python train.py --hidden_size=128 --num_attention_heads=2 --head_dim=64 --vocab_size=8192 --tie_word_embeddings=true --init="trunc" --init_std_qkv=0.0442 --init_std_up=0.0442 --init_std_down=0.0104 --warmup_steps=283 --decay_fraction=0.844 --doc_mask=false --max_steps=5769
Each number is 128 + 32 x the weight over its row's rms, rounded and kept within 0 to 255. Layers, rows and columns count from 0. The size above them is the row's rms in percent of the matrix's.

# layer 3 MLP up, 512x128, rms 0.143, rows 17-41, columns 64-127
size [ 89  82  99 117  80 109 117  99  85 111  98 100  94  80 119 111 109  94 103 118  82  98 116 116  92]
[[141 126 123 139 124 128 125 127 129 107 128 134 137 124 232  95  93 127 127 161 129 148 103 175  62 104  66 132 197 138  46 112 109 123 113 126  66 140 196 122  99 138 114  86 108 143 151 140 140 127 146 118  76 123 176 112 169 174 133 142  70 127 110 152]
 [120 199 133 127 102 111 131 153 142  98 169 171 131 153 181 162 125 119 142 116 121  46  82 140 108  99 130  75 137 166  98 125 167 132 187 108 167 107  88 126 184 168 153 194 127 112 121 115 159  82  85 203 107 140 128 164 124 150 154 106  97  92 122  83]
 [144 160  92 149 110 114 145 131 105 136 131 112  64 170 135 147  84 122 104 148 101 143  93 128  80 148  82 143 134 137 152 155 110  99 138 124 164  74 118 210 182 114 108 151 131 162 154 142 249 151 174 126  74 147 178 122 176 146 129 107 127 148  82 132]
 [195 163 149  62 114 133 115 160 148  70 130 135 105 109 152 120  16  97 112 151 205 143 119 148 117 116 178 113 180 142  74 129 137 150 187  97  65  94 136 124 120 144 117 182 106 192 128 137 137 134  98 209 145  95 131 126 171 168 147 148 132 116  91 143]
 [ 95 179 183  67 129 128  83  94 121 130  88 144 136 139 221 114 149 102 149 187 111 122 104 139 127  84  79 118  79 124 167 142 215 146  88 179 148 105  86 116 169 144 121 106 103  73  80 120 139 125 130 110 109  60 180 105 143 139 136 126  71  64 129 133]
 [155 127 112 114 122 132 111 112 110  89  88 103 139  65  93 200 126 177 127 106 133 109 149 117 131 152 118 137 101 123 131 126 155  84  82  90 140  92 156 155 149 156 123 117 109 127 135 115 104 146 144 121 122  58 121  77 121 141 177 112 105 188  61 160]
 [174 148 228  89 125 176 116 191 146 100 109 102 137 132 141 165  82 183 143  95 170 121 187  87 126 107 130 125 123  72 139 104 133 184 164 113 144  98 151 130 123 170  90 100 109 155  60 118 106 130  85 130 131 138 190  86 149 143 135 105 166  84 150 196]
 [107 126 113 147 127 120 154 146 171 122  33 112 160  86 115 126 176 118 153 210 130 106 105  95  83 128  78 140 111 108 184 132 170 135 116 188 143 137 132 164 114 132  77 144 121 129  76 135  76  76 154 177 138 173 111 123 103 120  72 134 102 152  84  79]
 [205 152 131 131 108 108 130 164 148 134 110 138 120 104 215 116 129 103 135 182 163 133  95 148  73  40  94 137 168 101 100 128 115 178 132 120 128 104 153 134 118 122 109 128 101 200 142  90 152 143 147 123  83 157 216 126 168 142 125 110 101 131 117 100]
 [163 117 124 112 122 181  93 167 136 123  81  87  61 111 168 126  62 154 124 148 210 119 167 126 131 106 117 159 117 127 117 123 143 190 150  95 125  90 113  89 140 144 121 137 102 161 154 100 136 143 132 120 156 138 111  80 134 143 125 109 144 150  72 210]
 [102 115 168 145 114 146 129  95  75 121 140 105 133 102 140  72 149 125 149 190 152 173  83  96 110 153 185 118 159 122 131 114 155 125 164 136 142 134 119 107 129  71  83 126  99 109 117 150 124 101 150 111 116 132 131 154  99 150 171  76 150 121 127  90]
 [135 146 144 130 137 127  72 168 152  58  99 116 119 119 165 147 135  85 121 130 166  62 149 111 119 172 106  68 135 113  54 101 156 150 185 166 106 118 129 134 113 139  92 190 131  96  40 125  64  88 107 147 174 147  70 145 130 202 104 100 101 168 109 116]
 [152 134 131  94 118 148  87 123  92 137 123  72  99  68 133  97 134 190 130 108 154 130 119 175 135 140 133 168 134 126 116 212 171 133 112 167 130 137 123 122 162 118 135 155 128  90 114 125  86 150 117 119 202 126 100 117 108 138 170 136  56 103 119 179]
 [147  91  88 152 108 136  88 171  70 155  84 148 157  95 128 118 130 164 175 185 148  91 103  97  95  63 124 103  95 106 126 153 186 129  98 197 162 121  77 135 167 137 164 119 129 116 142 106 118  54  79 132 137 124 123  92  92 179 121  94 127 129 185 108]
 [111 135 133  84 123  93 122 113 135 151 206 112 119 108 131 118 115 101 111 154 127 190 124 170 132  90 184 194 175 141 119 129 116 115 162 133  92  89 181 166 177 124 106 183 120 145 149 117 125 138 118 117  84 156 217  90  96 111 137 159 126 112  85 141]
 [180 116 175  68  97 128 124 158  86 146 138  87 106 117 139 161 104 110 157 163 167 135 119 114 140 171 218 134 200 134  89 159 153 121 197  75 107  75 144 170 181 161 140 157 123 187 156 158 152 160 107 128 131 132 138  91 152 157 164 144 190 137  98 134]
 [106 143 129 119 132 144 147 122 139 123 169  96 123  93 119 122  91 110 150 193 114 190  83 142 129 121 122 201 136 145  87 144 112 111 181 113 144  73 151  94 122 124  97 205 121 179 177 127 128 136 148 131 101 139 193 102 116 127 105 143 143 142  65  84]
 [ 91 136 126 143 107 109 132 134 136  94 116 150 136 128  97 169 137 120  69 147 133  80 130 116 147 121 157  51 209 114 144  99 160 118 132  55 178 110 107 116 102 144 103 174 118 147 126 147 106  95  87 136  86  66  63  74 182 180  92 148 129  75 125 124]
 [180 116 188 105 113 124 120 193 187 116 141 110 118 123 178 149 148  77 148 184 108 120 150 185 123  91 150  73  92 120 131 108 133 117 159 112  97 120 160 105 142 162 133 133 136 182 168 117 152 192 166 137  95 129 167  71 177 146  95 153 108 124  97 120]
 [103 142  83  99 113  75 144  94 171 128 134 161 125  77 112  88 122 134 112 124  84  95 106 142 120  97 106 180 176 153 161  75 118 156  88 147  85 120 190 172 170 118  76 110 107 110 126 132 169 197 131 161 111 113 130 125 117 104 224  96 138 103  99 125]
 [192 177 167  89 131  80  94 146 102  83 131 158  95 167 175 149 127 131 112  91 117 141 148 145 112 165 143 132 190  55  79  98 210 155 120 119 138 143 134 170 119 125 131  58  88 170 116 151  61 165 126 103 193 108 158 130 164 161 139 131 151  87 143 160]
 [141 147 142  88  96  72 106 128 124  78 159 140 168 158 148  89 163 154 185 131 122 140 118 167 167 102 125 144 160  64 168 161 218 107 160 158  67  97 108 221 161 116 103 123 114 161 110 134 129 102  85 116 157 110 131 116 135 138 170 143 117 125 159  82]
 [135 199 171  48 114 155  89 148 127  85  65 117  90 104 149 139 114  99 156 121 179 157 149 120 141 144 156 134 125  80 105 126 131 129 118  77 104  28  90 172 172 145  80 137 125 127  90 125 106 114 101 117 112  78 156  41 150 178 148 184 168 146 159 107]
 [109 137 200  93 148 152 103 112 153  83 133 185 100 131 130 118 128 120 113 153 177  92 118 146  88 127 170  60 155 183  69 130 133 139 134 125 100 102 179 136 132 191 106 130 138 146  65 166  61 163 113 171 120 104 143 130  89 146 102 117  79 156  88 160]
 [106 164 172  79 114 152  78  94 188 159 132 170  89 162 200 116 114 159 131 154 154 138 110  96 101 135 104 108 101 124 160 164 179 122  92 116  69 153 150 115 143 133 119  64  90 146 102  91 152 153 177 123  75  56 158 132 168 120 149 157  47 105  90 177]]
# layer 3 MLP down (transposed), 512x128, rms 0.13, rows 17-40, columns 64-127
size [135  72 104 116  82 120 112  87 100 118  91  96  76 108 123 120 116  85  92 118  64 104 109 109]
[[123 110 151 117  81 104 151 110 174 154 142 119  77 165 113  91 181 131 180 104  91 155 171 133 143 179 112 166  69 117 168 149 132 141 143 116 115 157 104  89 127  81 152 122 184  95 117 158  97 121 166  68 125 180  91 121  56 103 163 120 110 170 144  67]
 [138  98 146 139 136 157 141 126  79 146 148 158 137  97 148 138 125 121 100 160 136 104 137 117 223 153 147 160 140  93 206 125  66 129  85  90 134 142 102 107 100 162 144 100 128  64 163 159  82 133 170 125 140 113 104 153  97 133 113 145 135 152  81 138]
 [133 195 114 114 125 134 146 170  69 150 125 137 119 138 173 126 136  81  86  68 193 185 131 132  86 162 157  62 163 124 117 155  85 134  39 137 109 142 182 175 133 167 175  87 131 109 115 163  66 117  95 137  65 109 113  62 137 177 151 169  64 134 136 154]
 [147  98 140 117 192 109 117 101 109 140 105 160 152 117 157 114 111 121 150 112 139 159 112  90  93 112  88 180 128 144  91 162 117 175 101 130  91 167  64  87 118 135 127 150  47  76 128 116 145  97 160 139 121 121 127 128  96 168 192 132 126 166 118 109]
 [131  85  92 217 144 146 139 131  83 148  88 114 159 180 107 145 190 124 143 156 154 134 122  80 157 113 131 138 130 137 127  59  93 118 109 121 152 148 170 139  84 169 119 141 137 102 183 101 162 117  97  86 147 122 132 188 111 115 115 146 119 161  99 131]
 [106 157 133 171 138 122 105 141  83 107 172 138 104 119  46 107  99 137 196 113  91 142 109 185 159 157 151 160 138 167 143  55 108 111 121 130  61 145 129 115 115 109 204 119  99 111 108 151 194 197 181 101 131 174  87 167 103 109  67 127  96 126 157 137]
 [142 155 162  80 135 175 132 157 150  85 113 160  97 142 137 109  95 157 164 165 154 138 111 157 132  57 102  91 144 147 122 165 120 164 158 109 157 144 126  74 129  23 131  92 100 140 164 152 175 119 165 173 100 130 101 108 123 117 141  77 139 166 144  87]
 [164 141 130 108 143 110 175 146  87 171 146  94  99 170 123 107 109  95 149 131 179 107 152 170 113 142 165 146  77 132  95 138 115 130  55 207 131  90 138 174 121 144 144 117 125 137 110 158 142 119 135 143 217  94 124  92 127 170 162 115 133 135  84 114]
 [132 104 195 131  72  99 139 118 175 164 167 122  92 188 148 129 126 118 109 107 118 143 164 130 128 164 121 163 100 149  91 149 116 175 170 143 152 174  89  91 122 112 160 134 190 117  64 164 137 132 153 101 154 168 113 133  68  76 170 135  93 150 158  69]
 [135 125 150 116 136 122 156 146 114 103 134 117 117  93 114 134 180 124 115 126 142 108 122 107 133 137 128  96 159 133 176  94  85  70  53  82 108 159 161 146 111 113 176 161 112  92  63 135 112 123 132 139 157 129 102 136 129 134 148 102  71 140 116  95]
 [111  80  81 103 108 141 145 164  81 142  91 120  98 156 177 118 131 120 141  62 166 119 119 109 140 172 173 130  95 132 128  41 167 193 126  77  90 130 132  80  83 112 104 125 110 117 143 119 159 151 192 163 167 148  47 119 103 127 149  65 107 130 121 177]
 [110 136 170 136 122 102 130 104 130 175 167  94  96  69 148 166 168 121  90 138 113 163 105 127  96 109 154  94 130 122 189 187  71 126  89 124 169 139  84 116 212  85 109 119 164 170 166  86  75 106 113 121 126 166 189 118 137 142 100 170 104 129 132 140]
 [103 132 134 128  69  56 144 164 100 191 103  89 131 164  91 136 140 122  83  70 141 197 130 192  83 139 120 108 138 143 150 127 134 149 202 152 138 155 128 108 126  57 114 174 114 118 136 164 133  83  82 118  50 159  80 167 124 158 151 132  97 130 108 166]
 [ 59 220 109  84 117 132 148  85 132 149  66 196  77 198 167 124 101  81  98 169 165 158 138 124 116  90 103 120 105 126 181 139  61 133 100 116 133 109 115 153 110 148 169 220 160 105  74  93 110 155 114  81 200  87 125 149 115 161 124 181 150 136 110 112]
 [125 129 108 101 114 146 104 128 154  62 136 136 114 137 160 150 134 163 100 118 195 136 126  94 131 106 172 115 117 143 184 174  77 118 113  84 163 105  57 121 121  90 113 187 109 118 136 128 173  98  96 101 143 133 121  59 124  60 177 179 151 176  82 153]
 [139  88  46 124 125 134 146 107 124 176 184  96 127 131 196 110 150 109 117 189 139 159 144 175 163 119 158 132 115 152 112 138  54 162 122 109  94 152 127 109  81 152  85 105 162 114 150 115 113  93 201 135  67 129 129  85 144 129 100 121  86 145 112 116]
 [162 115  89 134 138 197 123 156 151 107 173 114 122 193 170 134 137 179  61 156 159 114 118 133 155 125 137  92 128  82 162 124 126 105  93  81 168  61 178  99 127 153  89 123 112 122 207 115 136 176 113 116 151  95 123  90 115 105 152 190  95 153 105 152]
 [115  94 139 149 138 127 120 109 109 116 181 122 165 187 211 135 105  69 145 110 159 122 143 150 151 177  92 154 173 145 208 147 156  79 186 184 135 148 139  89 124 103 125 157 155 112 121 107 138 104 136 158 124  79 126 151 110 118 129 158 102  90  80 150]
 [ 95 133 115 137 127 160 160 166  79 139 158 138  93 152 127 129  95 186  94 100 139 106 131 127 137 162 145 134 109 118 103 160 150 162 121 161 211  80 143 178 116 126 157 113 110 145  93 103  93 122 129 131 108 167 178 135 123 135 114 141 158  95 243 164]
 [ 70 120 128 126 107  88  97 138 141 125 111 131 116 114 133 113 115 162 112  68 228 162 155 157 137 137  94  77 176 177  78 117  63  89  46 145  91 138 127  66 149  68 150 115 128 124 104 159 130 136  96 147 127 117 119 140 144 155 150 118 149 130 149 106]
 [ 86  89 139 133 162 102 149 130  99 122 164 129 125 137  73 149 139  78  85 106  68 140 148 158 221 190 119 116 144 125 140 134 139 129  80 124 160 122 103  78  72  91 141 130  98 139 133 195 118 140 108  28 119  75 153 119 137 142 134 129 159 125 184 105]
 [132  27 123 142 138 169 176 154 127 201 141 136 158  70 119 154 204 119  97 137 144 111  98 129 150 161 129  86 126 148  91 127  54 158 172  88 173 188  87  55 121 113 165 112 138 119 139  97  96 105 126 154 109 159 131 157 117 114  90 109  79 123  93 129]
 [165 134 107  85 114 132 114 134 125 117  80  43 108 110 121  42 155 134  88 141 161 108 203 155 104 134 102 139 110 140 139 128 222 163 144  49 139 132 115 113 128 118 115 117 140 103 138 133 127  82 105 112 108 148 130 152 119 178 180 108 117 124 108 155]
 [ 95  98 146  40 123 133 208 156 158 151 167 122 123 136 122 174 144 115 137  93 108  72 114 109 132 100 137 115 146 162 188 128  95  84 152 123 144 142 151 146 140  90 172 132 128 200 195 105 141 139 168 122 120 194 129 175 137 101 100 137 141 146 109 149]]